config.toml
n_layer = 9
d_model = 256
n_head = 8
n_kv_head = 8
head_dim = 32
d_mlp = 1024
vocab_size = 512
activation = "squared_relu"
norm = "layernorm"
norm_place = "pre"
norm_eps = 1e-06
positions = "rope"
rope_base = 147000.0
rope_fraction = 1.0
qk_norm = false
attn_scale = 0.177
bias = "none"
tie_embeddings = false
parallel_block = false
extras = ["some layers without positions", "some layers without attention", "local attention windows", "shifted keys", "capped logits"]
init = "trunc"
init_std_qkv = 0.0478
init_std_o = 0.0113
init_std_up = 0.0478
init_std_down = 0.0113
optimizer = "muon_variant"
lr = 0.00695
lr_mult_o = 0.798
lr_mult_down = 2.0
beta1 = 0.95
lr_head = 0.00456
warmup_steps = 200
schedule = "wsd"
decay_fraction = 0.871
decay_shape = "linear"
final_lr_fraction = 0.1
batch_tokens = 16384
seq_len = 4096
doc_mask = true
train_tokens = 217900000
steps = 13300
dataset = "wikipedia_en"
Each number is 128 + 32 x the weight over the matrix's rms, rounded and kept within 0 to 255. Layers, rows and columns count from 0.

# layer 4 attention query, 256x256, rms 0.0964, rows 214-255, columns 96-127
[[202 148 144 173 108 117 156 114  87  68 131 113 193 103  94  38 129 152 170  87 155  94  77 129  75 185 107 101 133  81 108 119]
 [ 64 166  59 175  95 159  96  78 102  34 136  71 155 158  86  84 166  47 187 203 100  42  51 189 180 176 136 163  91  95 102  72]
 [171 184  97 138  72  84 135  99 120 159 203  86 100  86 171  70 132 169 231 138  99 133 128 175  56 104 153 201 136 154 172 156]
 [133 109  91  93  67 179 118 130 111 189 133  84 128 149 137 134 171 157  96 123  75 101 102 151  88  97  78 159 136 130 201 185]
 [100 127 115  96 156 148 139 117  88 145 188 130 140 127 177 153  87 113 115 231 115 147 134  76 153 188  93  86 166  85 154  96]
 [ 38 139 132  99 145 102 122  96 109 102 142 134 138 156 158 131 133 107 182 110  99 106 171 183 104 200 104 119 158  84 130 185]
 [109 126 196 143 114 180  63 121 132  61  77 210 181 114  97  73  85 147 175 131 119 134 115 196  75 122 172 143 167 109  86 109]
 [187 100  93  59  98 182  84 108 186 112 118 117  89  92 109 111 141 100 171 146 183 119 191 135 102 132 170  48  49 108  81 210]
 [157 109  75 107 131 145 101 135 165  83 168  96 174  41 106 136 144 193  75 187  82 108 110 194  64 150 125 141 108 106 134  47]
 [178 108 106 169 127 148 149 217 158 137 171 128  90 115 112 160 110  75 131 128 183 174  59 100  65 154 108 127 166 144  98 112]
 [120 131  94 144 119 139 168 186 140 107 126 127 155 119 138 116 135 139  98 173 143 135 143 150 126 147 129 126 130 123 127 201]
 [142  83 142 107 157  87  44 113 133 130 159 112  93 113 129 137 118 159 147 124 110 142 111 121 123 125 138 156 115 153 114 117]
 [106 150 114 158 163 173 100 127 126 146  96 102 116 129  93 177 132 142 160 144  58 152 115 145 112 101  86 132 171  92 112 128]
 [113  62 135 114 104 124 141 167 120 120 123 107 125 152 122 103 146 120 132  75 126  96 148 127 167 103  95 129 107 117 133  87]
 [131 128  87 136 176 163  91 126 160 121 179 129 106 112 179 101 158  76 105 120 115  92 151 164 126 117 113 100 172 118 149 119]
 [161 118 115 115  94 174 166 100 133 125 113 107 102 126 141 146 139 160 141 122 132 128 120 134 137 130 163 137 141 110 153 116]
 [136 118 216 181 146  87 104 129 127 129 126 115 147 140 142 100 102 158  88  98 106  92 128 118 142  98  93 112 102 152 103 136]
 [144 138 141 130 156 106 108 150 117 133 152 134  99 130 127 108 141 166 172 151 155 130 127 135 134 159  40 100 138 108 141 120]
 [155 131 128 120 146 123 131 109 162  89 128 140 126 123 116  99 126 135 157 114 113 124 152 106 127 134 108 146 150  98 131 129]
 [128 175 158 129 152 127 160 119 148 112  69 157 152  86 147 136 133  98 161 150 111 122 119 123  99 130 115  78 133  85 167 108]
 [147 103 123 131 134 175 169 115 145  84 105  83 134  70 139  99 155 104 105 101 118 140  97 114 157 135 137 136 138 100 147 146]
 [112 112 140 145  78 134 131 158 119 150 120 131 142 112  87  72 106 145 100 157 118  99 118 147 140  98  99 144 124 176 107 135]
 [174 131 142 146 163 111 203  64  90 135 165  97 181 105 168 122 142 120 109 122 153 117 161 100 128 105 152 135 106 145 107 119]
 [112 118 124 141 160  96  94 162 111 128 131 131 144 102 160 107 127 152 103 136 124  91 169 122 130  85 100 143  83 110 163 128]
 [134 139 154  94 169 157 120 106 145 144  87 144 101 107 135 156 148  56 133 148  89  77  84 141 112 131 170 112 113 123 148 160]
 [125 166 188 153 126 154 101 159  99 110 160 152  90 133 101 142  92 129 126 133 127 149 113 159 134 107 138 179 145 113 125  80]
 [120 106 187 119 129 205  62 134 158 172 131 125  83 122 157 123 110  96 160 155 111  77 107 147  45 156 148 107 115 116 113 134]
 [ 57 147  91 172 132 148 199 187  95 152  81 133  85 117 129 155 125 213  59 169 131 164 122 169 176 160 137  82 171 136 192 139]
 [155 110 162 110 138 115 201 135  87  51 109  58  61 173 154 172 103 143 136 123 211 100 203 141  49  74 106 139 176  70 167 161]
 [101 144 168  79  75 128 124  30 154 143  83  98  79 112 154 131 127 148  91 138 103  88 145 149 169 101 194 147 135 114 139 129]
 [125 197  84 144 142  95 145  44 105  76 182 157  92 101 117 136 139  55 161 156 174 137 121 133 100  96  75 118 139 158 144 155]
 [ 86 249 102 195 129 132 165  70 152 214 225 225 185 124  72  67  61 190 146 121 150 141 111 122  92 155 118 136 105 125  95 170]
 [202 110 101 137 134  66 146 114 121 169 113  67 106 184 132 140  92 112 199  78 130 109 154 174 158 112 184 175 176  79 130 131]
 [171  78 115 190  82 112 158 126 132 150 146  95  82 135 109  52  92 134 108 133 144 178  93 147  80  83  76  35 165 131  95 156]
 [117  86 116 160  82  87 125 146 117  55 125 183 148 130 122 146  79  89 112 125 195 143 145 109  72  94 134  99 115 132 142 203]
 [ 72 163 133 127  67  97 162 201 144 105 252 114 163 125  91 145 117 177 124 183 110 145 142  96  86 151 136  37 165 153 135 144]
 [117  75 170  76 161 153 105 146 123 110 105 171 138 110 148 162 158 128 168 130 135 163  85 173  83  91 174  91 184 106  62 109]
 [173  90 187 177 143 151 114 154 155 110 143 106 162 183 130 174 133  72 127  42 160 140 110 115 132 148 171 168 132 121 239 145]
 [ 69 108 142 128 119 136  62 126 181 176 170 146 193 137  96 138 198 150 142 157 122 159  95 121 142 113 170 146 167 186 106 174]
 [166 198 156 134 152 121 126 231 105 213 101  41 174 126 201 166  70 155 127 134  98 165 160  84  62 194  75 125  90  87  84 147]
 [124 192 112  98 110 109  73 160 124 131 161 112 150 128  81 152  74 134  91  26 108  82 115  99 127 188  92  66 134 122 109  99]
 [134 162 110 101 131 113 142 140 144 127 133  94 105 108  89  45  31 125 106 123 138  93 160 164 159 119 112  98 149 159 104  93]]